{
  "n_layer": 9,
  "d_model": 384,
  "n_head": 6,
  "n_kv_head": 6,
  "head_dim": 64,
  "d_mlp": 1344,
  "vocab_size": 4588,
  "activation": "tanh_gelu",
  "norm": "layernorm",
  "norm_place": "pre",
  "norm_eps": 1e-05,
  "positions": "learned",
  "qk_norm": false,
  "attn_scale": 0.125,
  "bias": "all",
  "tie_embeddings": false,
  "parallel_block": false,
  "init": "normal",
  "init_std_qkv": 0.0208,
  "init_std_o": 0.00491,
  "init_std_up": 0.0208,
  "init_std_down": 0.00263,
  "optimizer": "muon_variant",
  "lr": 0.00184,
  "lr_mult_o": 0.9,
  "lr_mult_down": 0.7,
  "beta1": 0.93,
  "lr_head": 0.00549,
  "grad_clip": 0.5,
  "warmup_steps": 200,
  "schedule": "cos",
  "final_lr_fraction": 0.0,
  "batch_tokens": 65536,
  "seq_len": 256,
  "doc_mask": true,
  "train_tokens": 323000000,
  "steps": 4929,
  "dataset": "wikipedia_en"
}
Each number is 128 + 24 x the weight over its row's rms, rounded and kept within 0 to 255. Layers, rows and columns count from 0. Numbers have three digits each. The size before them is the row's rms in percent of the matrix's.

# layer 2 MLP up, 1344x384, rms 0.0633, rows 901-1041, columns 192-239
091:152104087121157113111116116091098167111114128139139156152168100157117105104142153140124157129130111138156102058125135139106135091165125067096116
088:169169105120163117133105124113161122132135097155127076135130072117140137100154160106120102099159143136151126111110106088084126121144087111125127
099:071114120148137148139138144148132135165103071142094122118106111151122115099130150102152115154128156134117145095143124164125131137104138139138141
111:119103133056160165139106101092121162110170120103119138135184094092156145118147133129080120082178139151110117153118105130136143134117136150132116
129:111112111122130160083180068112126094113149111121167133073124123146129166153138106122147123156128143141144104151110161120119146109130104163137113
109:113120134103135123119128179110132091120149113173149106084108103128148140133109111151142111155178133137091100140095076114153132154130146116164168
100:131144141155102134158141127121174092151108107117166128096118171137150114134121105141158130159142083092081102129120168129137159126110161116166131
084:157169142119160127096136096099129117144125116139103150112073170134099136099162096085115124092125126123143088153160131160137132122129158125105109
101:107100121094160088104100119150149108142180132161127124075141089119133119112122164133143115148170140131121122140162141142151140095089120182150111
109:142167135092090121124103102115124112126135092157135111138133150148140148143107129152125104133102120144147137101128073112136127164119074118162174
112:082130082078119104154103172132140121099164112142129175100090136187121084119134116154148113116101145110140123116105140156128120168106141175094116
098:158119119128117081111136152087157176167124120110135101163120145183097126159170115118119122138111143146060147106132111089128137133143090111121119
100:172102130152108132147134153096130117130167125151071153102128091137118105121111136143168149115114139109111147080112124108120144157092123131109123
110:147109139105133142100108098144134177157168149077166138138179094140143104152101141095147089098131111123088164128122144124153160140130129100164143
097:091114111146142120133120167135146121120140112108131161126091073108100159202185142099102126107104120114167105133155122138096097118134128180118173
102:132154109141079146161057142158128136126156119130188105101139146150140113124107158137107130168114116102133105145138145126119122136109114169132150
104:081145121113155167141134116148133160142116144107114149133131129064167138117150145133118120130079113130119141102153121146145109136169113141137124
100:147093124127137134091170135214113128094132176100138113111115127132069073092107098135121129155131126109142110086132125124142085142131118102093108
102:113131171133144140113170096120130113093131157079077132162157113130121068114163146120119150090147133129125148110125077124134170134145080084143155
101:141140149161101134137084186129135113148097139107170162152154090119150138157149140131105162112161140143111094164115136097153176174154102131119133
091:136135062114126098143120131162171138163124104173032094098170114149108164160169120159159126146120106101131130087107133111120121164099130143127150
099:110131173097125160164110159140135104165092145151157118083164149077095103123109120126132146140106096124120118137126152127074111110113145157090143
092:117118099091130110132162129120131108101135091104140168095151149157169134129149108134142077136168139131125136101105129102115140159143119170122119
102:120151132107188106138119127120134142123144107131104112139140151105094104131167148122111145142134139123150166146116134132142134105118126124141153
103:141156135146167113105156173116128119159091118121109119139114114090164110131151137095140129059099197127085136080148119093149152151158175115128128
110:147129119179107165112140147102151166099094136114116133122131136100155123111182110115110113131134128177123141126099116137066116135108147135085129
104:175126145137125122114093123128115118169159166137167170104141121172122110101128160170132126109125089105130113126148154095131109167155127093149165
089:103160157158146101112147134136102113165106051159093127145143139104119124093106123141111133183122148115136138161145128160098139162172111131162135
101:161110155127153128105145176141110138133173143142138123095082109166116128141114089152120105127137091116171112114141142132091138131147150128175157
087:115141100151128162153148160084128144160131154144128129133130123103144161141143174152110119159190107124170143135175106139160114156130139092153096
103:163117129139130180119134088155128145130147110145139142123149122127204136117132137111153105107101130127106129133135090084126105104140114106158130
072:130152114129120134157121129172161098132133099164096154135159135103093084175141082084152160095100102140160099123118124095122110104106162140153088
101:136130131159146110137102162112112118108134159146121125139164112180131108125097177114176121124151136125150158163134146102117122167147150143091107
107:141127117128119122107137192165161109116125143097089099125127124141133101165122141152124121099135137095145139117169118120119086142119136108132120
107:154108110117144122132111151093125089089133109131113122153138135096156091134133087086164160131097138124157124106118153185159065145144139142144110
084:126123152117133148115163113134147151119155148148143095084150116179127094087128097094163150096146121155129136198128121115123114122173113134100141
112:146143146138108177105129102121123111158099111115158143114086128189094091139116143155152088095091090122134132131100113104146145128147163146089158
107:129142095087128148123179149149103136130127174131104103147129080167091129123123141162159131180154155124144138111095170126089117129073130139077116
072:158144139113119133135152166147177160095164142113120148118103140106118113119113152127134155100100115139158119176134107128113098104141129135147172
098:117123118126162084112145091114110116129100100152127123102148102164120157116128119116132155095111098147110126152105140164089170173135071167100099
102:138114107140147110173155128098135131139132072118131097116154142115169082123090113155089072114164147149113137108106107158112094107091123115126103
115:176102127117139137129096111091105125119085114164161109120141133154128145088137145143169123183133164128127159129138123090115130145164126101115112
105:136102159101136122091125192102155169174132136126142067137130123122086161164128155109208128135121100144139125134158149178116124149138132087097137
107:119151132143127086109088145161179127100140120142117127155132122094108130099139133166108131163115122137119147171128108134130126102177111124147099
102:104105149115130109140140165159110146159135113130165150110131145097121145139127116135147147139129135097137096110165092128116138151161131105123170
109:084123110130137183155170164132112155144110153139168139159129133090140109098113135141146148106071120115190137115122179135151108129138166101120114
109:117146125123145081121111128161104101152097121130154102115089112142122115117152133142120154139102165107132134160140139087140107127092154131135117
086:150131079107160144133138113135084121118148120150110146159179126132111125130137114128112149112101143203099154137119102143138097141129119115101169
098:169085156116120146158165084127139117130100175094151127118108110157143114137119147149124135163152103128107160151101148111069128147138123113159126
095:153118128159155121146136152118076067099124158131157152117131166070150128140127147107096118142124131111138119138103113127098118129058121194118065
101:077121074123134116141088107118108135105133161116137135103130125111147087117155135108140147154114096139125184122131165129094127119126131150137128
096:126144108132157131086150146100130128149110123119133153100119147138113129140146120135085120084117133117163138114144144104117125123119085163159140
097:141130132146137154152150130135145140148146142133105117089124149094153133167117149159085152099133173102091101163127086093147116123121136084131098
090:138140133164141144124144139118094144107120112161125161076130130134160136127127119122131132124104155143113104156089145150174136150101136148164138
102:136144155122108138133139132130094139153144141126116094090119127145101133166143146133121144120129156153150156141146104094079166128145103193184130
103:139113100146165158111158150108123163161106124094107146098112084131104113148155138115138146149090098111149124087135182159161155141103163150163129
091:124153139177153147131167143107111096156149106100126159140167132160120074122123171140132115105156082111111117174159106131136166107152154090140158
095:128129105119126119127130118120121127127169122092149169143104152126198126137153166171111156115124111141178141113163131091132099153132132169102094
107:125106123098145058135164146146136054097128153135159105106113139144147154096164115185128180110117112134098128144069082131132129135136147128162126
101:117146081131106102121101153131131126106163098134106100142149186136142149136136127125121088188120119120119142140127125131108112165120098103156117
110:189120143125130142108128117142118134155152136092124141100101097151076104126139133077137139102091118170102160141162123135148147120132152139185124
100:149085174117099097108132135117164116132157152157132129126143107111136111090146139100137126141102114084125150087137136179156130103146150126153106
102:143092130098166144095127067121135092182133105133168102112112104106133142154133153176114118104144160070123153106128116113103166145124123112129121
093:118119120120127194125101145109129150127127143133136127102068138168156141167135151131119132105148107147134150128137103140148106150136127092175132
099:181175069147136139110131119091148174168124128116131121137116138071096102164135137100108131136092167150099084128106121118090130122130167126103142
096:113174103140139160076154114104141105180125128131146143118128143090075094152169137099126129135073178126144080168129128114153140105123101116135125
103:138147082106139112144182150094137108123136123131125117123147126063164121115159148132139161160135136146161119141129174119113105113114135133125124
108:105144137156123097096126122131085158113103160150133104085140110142082103139098133134129106084165114118148130140184139119112163132104148086131132
095:102130116131065131136091149111134174123114153080156132149144149126121082142129119140142113112138165088156169118107128120082115098149106168081092
098:127118123117075103181119132121172137146139152120126127167148115142120130140117151093115171096143113178142145165140104150110118127121101169131090
099:135128143141175105133174087132108109075150157132142120144137132163126117115188129130103140141105125168103163108155157153095131132156111124119169
093:160131094156119172123112165126150143171142106104126129139162139125121104157146143121115098117122132077135148129071068105112099162125099126129171
113:113133116116096137173131131117160095118141160091098150058115178127094108119103105134145079142122120102111148120097155117122131143169165168084126
089:145157145177128169171150147122156100132123119128114127143132192106145142160123138142117135082116182144110126127113141096159116152122116144143160
108:097064131145096095152079117157157108181167131129113106144123110158177093135092105146126112199123128113106143107136129095062125133120123134138164
101:111150149142133148125127139180109120143129091108116126110143123139122125136131161127135139097138115166126137123146078121109111151113123121176161
105:130145093164127108189150142154174101120166142120196126105118100146117151104097129172141124163142137115110108114159141084192110162082129121130160
108:106167101162125177107098119107129107125118158171122155118102134077169086148105126123094146135125145120143115105164136135126105155134113151121118
085:126112111136148142120145126089163144149159106125140105127123167157076121134125121099127147081153112118171155150150092101134121125091119145116112
102:147136144144126118142141099124120110137156109127130107119103126159123119151184111128132155112117138115135091146137117163109131144123121130118130
099:105170113117115114102096143136133122151124096102152138144084126098136154118126122143120110134132122169118158113115136134133109118129123150156107
107:093111149090139082118116162103106116133139136122131119112137132132140120126139112095157138179136160180115107143146109165101132125079125162139170
093:112126114125129109124176111084114119130157122130124116173123120158148119143141125117097129117127090185130098182158148147104108106114147159129115
118:128111086126146120135172143099127138139135128145150106115155104164086147099145123137143085136132120170124105089160106160123106151159116144122071
097:121143134097136129139118118160111162147064085114112141097165137161138152114146151135112144124173082087138136120103113118147083154118131133190082
111:123113113163109120165140165125118126090149146113130173111122132135143065159093127169124164145116112130141054123110127084130120149129103135142101
097:146121175130146146120134139115130114113105121116135140126109179162126140129140151098131139121167106114134105112159110138157158184152151156100143
100:156112126143156088075106159165130144080125147128086136113129131163151141130118112150105151097148124115118120113119093091128139110122099118118146
105:172119139151141101142104145144085115136117146117131135126211109116142111123122150101114145133137114125104159122113116161142120142149118138145163
078:138119124112162133153117132148120172144149087143103134133121145085114101126126146133162128151143075138132116083121097129135076123123083088200175
102:129157121091122087138118134137124141152146143122138097147087111109075115100102168142112155144111097084127106117122131139103095171128100161121151
100:113142115151114139139107147096121100140127145115163125071117135147135165111142132123161127133126141119144122144091116133127186128162127111118095
085:130107095096112119159128154148081167098119109137140086078152115093127069159137159145157154145113104136129102113124092108158122151086141143143080
112:116100117107135113118129112119116129097127102138127131130144127121098102103132135149140158124083137133109123105108107098170132116151099138125111
108:105092092138119117160141129106154139090105122104122123097164116123090167112137095144114129153149170122115166152125105108098158118173118094109114
096:109156086162141095134159142101103112105074109119118128144126154123104091134137144154155126149062108095122097157125113134167159118129133087120131
107:128149144107158124139113175158146146110126106154114135102132147142080127115100133102101172110135107156138132127086132099143130158099150139136122
085:144139130122150148164135125099138150101118115174146109123092099126194136143109119138117109158096140154120105127142092102102082147153125083089109
093:107070159146149160108151148165134115112125105084140148168143147153135098138145081131162120105128089106162147114124137106144142138069152108136104
091:133120100136141125080153118122115104133121087130099080133118144133089116140120113106138170103117151163104141106125112141112159138115142143116164
097:129107140132082108156155097164171127111151156137105145125141111146091124123141180142132113149108131155147128122117130090127125098081067152097127
104:100141125129152092135157142091178095155143147114101124113110142175157130156149139153135139137168125174105125144141146099193106147116169146178106
105:124137126172111107181119147145134086157151077115109153150157121127145115127116131147155180101093121108126152132103133093122117148121117144115129
096:133165129116154122123135105147124115149143155124132077098158125104152125109122150124115167138142121165123118135123123096135132131130154156122153
105:135132095141139151132147098123125129126085172100141119145133102116101131097133137133103145105152155114077135156140098118147134093106125120117132
096:175155113081137141131150134111090131106111132094145100128124111124143107127124153114143178061137111130145134173126084112127091115161070108104135
099:106168141127102152115145148140134113131149074133119123159075135162162099154094101110139118146071111124089098107135153134123106144108114100124150
105:127137137164169106123062141121177117130178107149139119110087120164122126130150163158116102174130102118084146167136155132102132137112131119089126
094:122116113112154141165141113085116143133106164125140149155163108115109136102132140102132141142158153142167088124131125123151100079106107139139148
099:151163106091114130107153133078150122102068082155165145119142142082117147136123093136130095126130161130119162133107087129099129161108123151105094
090:105143140138099117123115103114151127148129139093129106105130131089101104115116129132128140102168136136093156122099114111081107135135118156123163
104:149146115142119138104153138129132150153127095100139118169090109133146124120146144118115178131114152104107095171140144102146137137103139121150192
111:101096136110126124136123134145130180157178165132158143104139121091093132173089150114139129147100148126116115085145124090116124146151128136102170
086:150148121098106151140134092109123110118087156103101142078124118161162087179140132123096134083141103162112123095163137080126147162169107139144132
104:086142125144109138123108183107175136177135122119104152141132124195091111175121100135106144146128144125129126156143139104135162106131148165121106
105:107143097126142103089122142207116104114136094095119139141113088131159132130139107111116099147131087114171095134145116171129106175092172160116135
096:140126131110133112102145120135113121110075161148127142140132144171128142142127115141096183124116112147101139172138116110095134117094125123157157
103:152134126160143136142094094141095134140130159105154156128142156146171133152142159146109164102140174155107128114159146118120150115112166152143101
109:161133150145140128088161107150158143065101128152093075114109125140141131216125137085088113137139147134157150126165110074130132130101138134147135
095:115153128116133149133131130071109157146090184147130096139153130118091146122114147153161128143105141174129136130109135090123104142134091112106142
095:120158138134104154141094141110141138127137074112114117099116147123092124107155130155119119115109115152114118115172125139146094150116128103137110
099:077172132147130137171137095151116160150103183152129094122114086105131117140155142129139126128104138168136131175096129144064075103126083108137130
109:108127165100123149147094133111112148131123158106142069131153099112103138145181179153164099152096174129110090125150096143116102138154144147123147
099:055136098134146103141138141127179113115103122149107092120173099103116094124116125123111127141147139151123145142122106122137087148102121129102133
103:115109125144119115129156135111164133159122151126131091125139127162147149136132134119134103080157098101123121161170122115144098131118180145116152
092:111158158095145153106156144132153126179152151121166137189173120113128082099135155151114095124102120161175130125172125113108164139140084097116115
080:118184128151151116158127141149141129141090128102159148140124152125108095100173164119127122148080151091109165158096132122136165129139153169125145
090:121127124126109173139141117146146135134132103151127149137169109122111137112082126103137140109136137114145152136111134119084113158137133089143146
079:139109153140120225104133112123134118195086093170155131113169110110111135129128135137158137109139129162165130147159140092162157121092108120117108
104:144131125119119176137099067111150148111110140170158127102175141168123127109154131086184130143124132134126108078133122122119108152129109132144132
082:144132176151142155120181124161133118081116150103171095087128168117144137173147139140138124120144168142107108141091126133170137096116134171155161
109:153166154083154143135132129125115124139170133158156122198134094101116088167120176115101157080130143113160118152149089119137099113164101142124188
108:127087153154128110155129107142127174147132142149102141169116136106144103119152135111121144159109103088113092118156129124106132139184147122100100
112:140126128153094081139157112123117139103118149112140109124163144117141131114163131131175127109105149109115129066135067138129132140169133139117102
098:113168157151153170102094140145099129119139141059096110156122135121121135117159112086114149156149115171126122135142121130132129143060140137158135
080:133116113146147132153141159138104151125124177140117131155122124108209082112104106137149171158097078134144117107141154092113125151073099120151139
097:183118122149131151122111160119147136159102149110115105108146106078106140143159111152164127140160114169131131134147181116122148133116130167173107
101:123148137116162155096113147142135096137140115144121127144099177106145133160107077138097128096167130133124105079099098160160145100147135132131125
076:117121139113169101138118149087153164125127129144123134149109140167153112152119067145131159145146121148129113107123097113137066120107134110117125
101:137140125112145134145163105141140132119139133136086101144116152102140148110138156161099147070118151098149159147125121110152123110114165092129105
107:115101120153108163126125181109082218164117116108188118134162132140147131161109090116133118125122123146085144142186099093109082127130118145113089
# layer 2 MLP down (transposed), 1344x384, rms 0.0423, rows 901-1041, columns 192-239
093:099154120151063154145128127141130092117133129123143080108114154146120137127116107130157139094144156117093156190098128105137166164117167180146170
093:137128113123119137108102074145116145106142118175134158144147116100127143146108100184112144091132144173127120108127160106160075115112143099123163
097:177139116120125088106128120113145144129162165138119105106179160140098122157116113122114119126137107126138128149098139077156134141127124112120124
109:129157130189093140162156164178119125169097136139135125126104136161102128131136137167117164169076100123146118126126131122110114148120089112128149
128:150137116117127099154071174147132189141125176131117116171130124106118110109131160110124129115111117107141148123164109121171084151142126100119121
111:152128127153102130141128091152125153130099142082126147138143149121117103129145118128114147105099110109163176092138155120104107113118107117095136
104:116102119107147117130101128127089157103149152150083151166126105108103126137124158117100133133096172162148159099126106123152102110148078163118146
101:146071104142111153130128160158154129140136130116141108153147091099132086160112115182136138148139113112105144147112097116127135124118100100120137
101:146140130179117162150144118110099151124079143082134133157128166134113119154125126101103139129094128122155155126092125123095113156129137077080139
107:120128121166178124105138141164156137092133149090142124103139105103115107120142132084129127170146137091141139130129176155116100088152152136094094
114:152143137171158133115155103086115137153102142128128107141122111071132160123122147110124130184170099110115145114159114135087119088159121108138141
094:143139117129173156139113113143124143091142138131128136076117130069131101095088163089148095113120133137155157124122142137117138129111145144117109
108:113095149065140147122112121155115137141101108112195124142080160136132101130134106147088118125133141141137104187151111119097131144135132132152090
109:123136121161134143154141130109113099108139109173086147112109135122137146120127145133111173160115126154161073139130107149138094110124113164090119
117:147148147111118138115141076126129133132130152145129105125148171141142111054082094159145130144143142148081135116085147115143188159125116078141085
098:127104137111174123118194100089147111110114133130113175178138126103100127157122097083123149096132122124137136092062137112146168133155128128099129
108:146120141142127105133118136143104107121169108139148126129141120178081097143118116108128103111166156127134113148104149103131140107080114108142141
095:095160104140103117141116146057113112147128093130134135171153117142160182133136174111148185109103141138096138141118126104139137108151127140146161
102:143122101125115112099130130144136143164119078173154135091134106117140164104121085144158108206130127110134093115121135112126100110146133156085132
097:099103102084114119164107114111138171087131119118134105134124175158086111118159109137120107139087129122163149129163131124150117105097120110121116
091:122126121135156133160146072134156125123162114139166138140117127131141113108060139120101131121113137141124110120121159122115097107107142137125116
101:131138110174122091108170097142124148090153118115109136161101107171129148140144151103120128091145155127146131135132113141193130146159101126149105
092:140137156177118159123108128131135138137122136154100061155109133107110102136094164120118177127084145098124127152128103145171130096083122090183140
107:119121148138080133060127143129123100155105129147159113117112114132154138137092069150114163121109127123111096142163129120126108123128166156097125
100:123107113121085161133112067133103111106158122113154105104141152172108121130112141150090120196132077119140133169116151162122136094107106137135125
109:091095126087154105137121107156110097160133119133133116113147119114115162117077131131157129103140128101113110120127148125160148121137142150179116
099:089120137095116126133190153163162112087099122119100098134069105101131145151120101116101123127166121126112131124099117153104158102109133171121099
087:148106112098104136141131117133193153112118153128139140076115137137173132137145129096162111103143123126121122109109132112173135079071134145132120
102:099139112136127107150104075126139125116102106093125128113177121059149134118128163120127147141113169123098144132124108094175112121114136142110115
087:134132153119119109084095099162146105112130100103122135127127124162139126136090075117167126065113162122104097102080134107099136115117119154104190
113:127132131115116117142145109127152143126090122184077092124093153149139137101097135124110146102155181139113147117140120102118201100094170125122122
071:105116136127163143143141133074077169172117187126132116123074128146125170074148124176104124166109157158114158084139149126099115109142120126118163
101:128112137091100140108161125109145164173128094145143139100090105063132154125190078152093164113121105156097087118110127153116132115092117115118131
105:097122142120141138157127064109082137158116112143174162121134129112108151098145139119119130154106138136126134133094126126150143151156142150121149
107:112158112143129150109129143160108161144167127138142147117125123154108144166133173129082121125139125148109117132124130079132161104101101144115158
092:146120111145146091079100143139159129124137113151129065132114105142102133122108103201076100173084127139152130104150154121102121156106107132099151
110:112129091129115059162146170146125147098149136132116126158172132097157161121122120115114137142167177135146123123153122112096109155081089117150127
105:119137157171113115101109132106141132111104091135148146130138163118139114136148107098096113109109111141112124129128085132150123130198112128175087
069:120109108129125103152128089123087089173088130140157114149138125147169140118162115156123091181147144105098145124113152153141134129113148127111108
091:129109138143128152140103172134140145152150156082105125125112142079124124146141114150122124153128155117134102111128102092173101071127139089138140
103:091156154116129142099177121139113152128147176108140134132143128135109145094175159101141179151100080120116112175167131077143183140151115166129108
117:108109116142164129140113073105136143142134111052138141140129128083157157123113113135159144169103163126120133119107136123107132121136152141114144
119:120154104118123157157106069146111075080128128132129187128104150099154104099116091158040122115121148099140110151084121088153122119129138155156121
111:145135152132114139173135129097130128158102143118118129105092113153119131134159106089134148074148135119127116072146146105163142131100110151114115
101:144111100139104159103136091109128120099124151140063106127154120153122118098154130119113135099114124137127167163101150127144107116136132140108101
110:153174131158154079115069108163122128122139133092104122124115114116116190136145140096096127125159141143097111111115115109131130152128093140142135
109:139098129118101144117154146096166131117157131135124140115138156103128134155108111102114140118138097125124114110121138160099144167136124139107123
087:122153153136110120146113193105147120138121144129118120117057138140132129135115118147168122139149131063158102102140130116110134110121132132161116
095:108188097150138103137099168169086113107161143169115130149132142126116086105140108127140136111116183102132099124168096131158144143143171157073111
096:112126110108138131108073093113161169158115123141109118148129114141128095112135143168161125124127153162086120114129171148158112124203148083141152
103:179137183146131122123140159129149103140116111129115126148103121151118136138127140137087118123147185124136093133123112099152134132146154110105113
097:123124147096116111138093118142118139102142139117121091130102133112124118158125118125160141174118121101093130166107144110113154152144132113093087
106:117098147133148123112122135140100125107095133087117134157107156112090100095197073115134135141172087121155131105122185150153146161136109140123125
087:131130127068131101143128112128165108140128137098145079151127139122087151170129133123137149136161108102131141095133091112089140124155120118127109
099:098112110119150134121111106097138129117121102155139177142122105124179096084119121097127122160118124104107102107092167158153106122120165084075118
107:136140159103116093138140110177137120109137132176121124171141164114113132121097077134110126095133141144107121142121087090090116138163065127102133
094:145120137069102091156109125147159146119136148152136095103095128079114200143106081132148117139100149155123146075095128135131091128131103179116106
091:158133148132119104110138137146149101132105133162116065131157127142088131131080106106128148152139156125055132143137126148126112131127129095165151
105:116171143146092193116099097132102197158119095098103141124132103111108128140099146080139102158152127138142138077178160118136108108112106141091128
104:127135174115146168103141087108136118123095154130114133140107083132126093114123137095133157084118111146125119120122134130166137087137164150110136
105:099151107139133120130140140151113143085077089127146124137116167102171160116135120187133106118148115135138073101103129109127121148124113118063150
102:131193109144140164151147137159097143100068132088121113159101152136118121169128136137107135092152136157128102143130118086075133146121163141068152
101:144138136146076078127147169134118163071118139137091151116130124128148135108092110074160150137134078179148124163111119144146102097141118111115137
092:139155123166125088127150137162132129114143107112111150147166107098120133107112107125166147137108148103126120116112140114105142104105124131067117
102:108094208105121128157111154153109107090137135113127144130135130180128177069146113153148150111164105097153172131149143154190095135123089133156118
096:129112150113135121177111111162099138106111130110124109142137122163169131126109124156139124125158105142129141123118116129115134144161186143100144
100:118122125171108144118092139138129128119117163125136117130103128141089120132137133116108117083074157102107157132164142123195135135150125130143143
107:118094119098140171142153136133169134155157089124130121143120154114171156141137170140157137140102157156112120123084101128118127145110126135123123
097:144137153087141121120176109160118122153129116177114120128113118124139147122130138109113151160134106172119126133109138163176105137116167135163164
102:147089099183172110089149177150161140143106117175130144043085123098116135141183154141100151135122142120121117117124142151124128074096131094138125
101:112163118125072160123115133110122151149116092154125149117098132134125145132083122156154110134179150116157105177112112085136115128076163151130099
091:089092117126136084139153095112111086089147154141135108156125134163104175080110089129142147140129140155159121110179181143133166122119151121119095
108:158101095150176124092126100148133159117112086174153111161128103127163155146146152106126200096148129152117111097175126129116130114068125107175141
085:130122136072154090097114114140103156100148119123146134105134093153109118081113103134158134156135098092132115105162101154087132097149149119131110
110:082104087107155128103116123158146117158124169084123157133147148137153163115126168098146138095121078146107154100097106109165113148164125125136139
103:120116121134122087144142121082158122124102135154118151166136132098137112096106092129121129130124133117127142137131187165141127092141128110095113
104:125129122084121147093095126113092134113095092148081134127111124142181112143160130129100086107141113143148138109130130108105132106141099118099145
108:137116156106150092150165146130136137121175085088114102097129133169087128099140148142154106134129162167103131146079138088128131135074131119132138
081:109076183150118145127132116114131115094107165121128144103138105120124092083097142098100141106153127142134131102111133146111106101110147132121143
102:127101115101127141087144113192116128149115089120126116139163184122173128113107132135124095141132136115168121119137147082127152102166121149108127
102:118119165146147137152136114095131093103116162129113108098141130156130106143156126125106117112150112104129098157153102129122114157102164125102144
103:160127106161095148139135112162175140120096102114132140129085139116112125114121137142133105092143111092138155088111142090103124126179134101121099
092:135129147146164137129096168169124123107109148109125152106173139120117132127097127111112117103170121089109135117141118132137134153149115120154128
112:118151158144087163113090092173143125118111099111103168135118129104180106156108133106105134109124146113134147128106130092129179122106143119138185
099:161106141150142149120159145086162092102192163124122107156085118092119116148129109120132098144100164169119124128145146138098176130142086098081167
108:114171176105137155106101090152109133148120083136116092160123123133087176112121146090126085129130148104124173118132130194126102128123136129100133
098:127140067124097124142111122143111111145159155126126131149136091111145112135110128168123109140078134154127144137110158100082117107110109131148126
093:095172143128123157167124103099126100144133101108184147107116115126094122121106139109140134163110156136101136144113163160110099156128135153120132
103:091130106136104153158157127106160118141155090139128120110085138099111128130145107111131126126095158173152119108140149092121145118125146105116106
081:088117116093141155150110148132112125110082143116145123133126133162102143113144151149136131115129154112124126144182120096108132154115165111149115
100:145128139152111166107141113122118121113110105158121151099162143129186141163146103119152072127156156172156148134134131099156157105126148102121093
104:157109132137125118126165109177099138153134108164106099177136139113128104127106099116117125137131119130123144113164151148127092114100145153160129
084:134152113136142127124164118170156132162119177064096137147121165130167129097155098075136123074147174099158129148135160099083124105124096182138162
110:150147148147103146126163142163137117178118192089170106131126114131142127146134153133140114114167104099140140155149111146110128144119149160127141
107:134148166126144142107114142122128098155129166145123101156107123139152129152129155115170133104152097161138127137101143140181083131102118157130132
092:151126173116110147128108098163140148136153146121100102120109095117170161144133134091095141074162144149120147094139113109118116140109109161131143
106:130128142129090093137168104120132121117151121120138142121125136126148116127168127160135078145119151148099141133153129136127152082159124097129160
085:148096119125132089127098102157158107113144128150129174116135118161126085151116106121162140156122105128112087152178123129114120107119105137143153
092:130141108175148096133101144096131147151130201135094137115143119097106166152125167112087115155157140153140090124122101104123134127165141125145162
089:113140154106102124130117125127152111136123170107180174132144130135169131134144159153110067129121144139123127150126114111139118106157105114130131
101:154114108121101145113092106105109124144092095130146110133111162095147181131109053087101137143128106101115139151134137176153136167155151142142118
108:139118113103078157146101123159103146112113101129190146116143124131093142098091148070138085126111130110160113121113100123084144104123115156080146
099:134134136115132131109135081105127164117106145149151094120089160146113148131135119095127080150175123184133119114102115168138159133155128136132136
097:125117137135107155142116141115115155128128094119101165141090125142140126128157108127157080118117118102128153141117101145108118101100091127131111
104:151130158142101122148150180120128129123194093142112160116151154158158103142125107165106106106112109118171126068131108144112151152175131113128141
101:127129162094131131100114127132101148133126144171094124112105156140147091152125132131124119152163122124047112105155141148127141088100210149159178
097:148099102122133130148141139126116133112108161118118154119172126118101159106176170112144110127154147165194154127131114124144125109140155158147103
105:102111124128118151138196175130070101144102145124129142133099142119143148114112116113141140108141137151168118130106112122138094116153110126165139
097:128150139157126112102099110180143111131131093166112090117114144153169124138137113103089131145100121152086185122127148146132166179189137140144123
095:119096155168124118124133118194130119171182182110124149118119127156114085141140189145130142113137120090146095137120154122135120100146140108120146
086:147152126126132117168127147139081142117150124129105151155143124153153167137132103138152132149101149121141131150165131139176137125112142095139106
101:089121127153119170135104132168153110104142164146114156077160158117126132140106128156164110132132125159143140105113106162114112112180095112103121
107:130148124146126136108111115091104114105090108116083102144101138143162123086175092134129110105137111146105156161099141149138151089120138132159109
083:144108149134134138137133130137108142118162105140154117123133131151115147084124138116145119168133152117152113146097096151120125122104136135141120
107:146123129127135130148121119135094104122126135146118157122107117060165142124114195118133125144162112114119123164136124159075131151134099141157140
108:154112167132121126145107123058141135143135151156143109124157192145089124119136121154134164137086173168090174097112134100137150121175081097150134
090:076137145124106160105129109088150104163151124118179118113090116075149138117148152134111107144137165128168139112123123133126137153149139127107098
118:087151154142132170144145157106137117134131089141128137149133124143099128135120116119150123158098088122120106140107093143140133150127101122107153
110:153122141172147141115139120109140102156136130103125119141170147103097117093132146114143156121100080119124106140148142171123158101115103169117088
093:133117144143124137124123146160135112118187083142153161133115132127151115119143085114084129119151116060149150124160134157149150129118137123180117
101:133124126115169140104156113163124118140136181138143139144125137154162126139084125119103161148129156072127125162095113124159134080133108132128136
097:142106105141120122087141129128150127103140105119092167135154157170126127067073121126111111137140107096127137095138141123179166144114153159141094
110:122124125167131139107150070105143145118107093170128168106131125149184120166105129074143139084165107152140117132097119133113144109108095127120122
095:198085188121091149119148108144065150126165127102101131170104153150143157114144128139127145088097103099112110139169137166096148113134167103169103
102:133145117106130147125082142131121112146111120126117183139109129081118096137130121098102147167115133162128131092112136164113115106153090116152132
114:135108107165106118128130109147106113093092114118102101060070108155103171145131078113137148126168159104089118122097118147160108111118191145123147
090:110111184138168114155148116134105134157109114168132092131115108141137113140107140124103115117106160133106138136104144135160134137135096128070130
087:118138090125091118132093115135196136123151145108139125115138068141134119108117079124146120141108138147118077092125113121122058121155163141104135
070:098136077114124085110133177130125127102158106147183150144103167166174103151125114120122141172137145093097116092123142135131080156152111105090122
106:068090105150131102109144169111149112136090126128101132174102158133113141123081111111094128109134119076116147188137132160171138105114092097129128
080:132171078077119076128116139127098123166138131167105126124132120146140091099071152130084124141116086128121160087193147139118098137160099094107112
115:116086130168129123143088112147122150147166162159153160092120110133140159136129104114109159166131127110115104166120115115111126126118114132141135
111:107161106082138159131167159113142098142081121131125097083138093117124151136132117112131127114119140139122184151149136131180135104112082157107138
111:098148133100159147081137106142141152145122095129130174131079111135098146142099155108101129149135104146116116181135180120150143122112117125128151
103:125116145107092097151165123128169136144093111232137133094086105134109126124124111120156090132120154126173153133123142136139122150161113161090159
088:128159162094101107131102079141116172125128122107139109113131157149123125136145147124111137102109159133148108100129115146110125149130159099155140
092:069152149133135106117148086135111118099170117158133144139111138175119098135087153110123105128103136092152132136102090129161111132143140115101145
103:139138129143074106151137113113109161120122134162124114113139088142111132118125177082162127155091159114135132165155175124106105158090112136162154
079:094096138115099108095135138167135151087122113128161138079123102120115084089151121129113104167116132134135152117138160087127129136139101128179082
103:124112125145117135115107159181110105108119129108149160104118098104134084151123111089125106167157100141125081093139147116144178153168106164123153
102:121161120084161104127127108151145043108161136130123120099090133137124118126134141097135129165128159100166111104100145175121169133145120125109186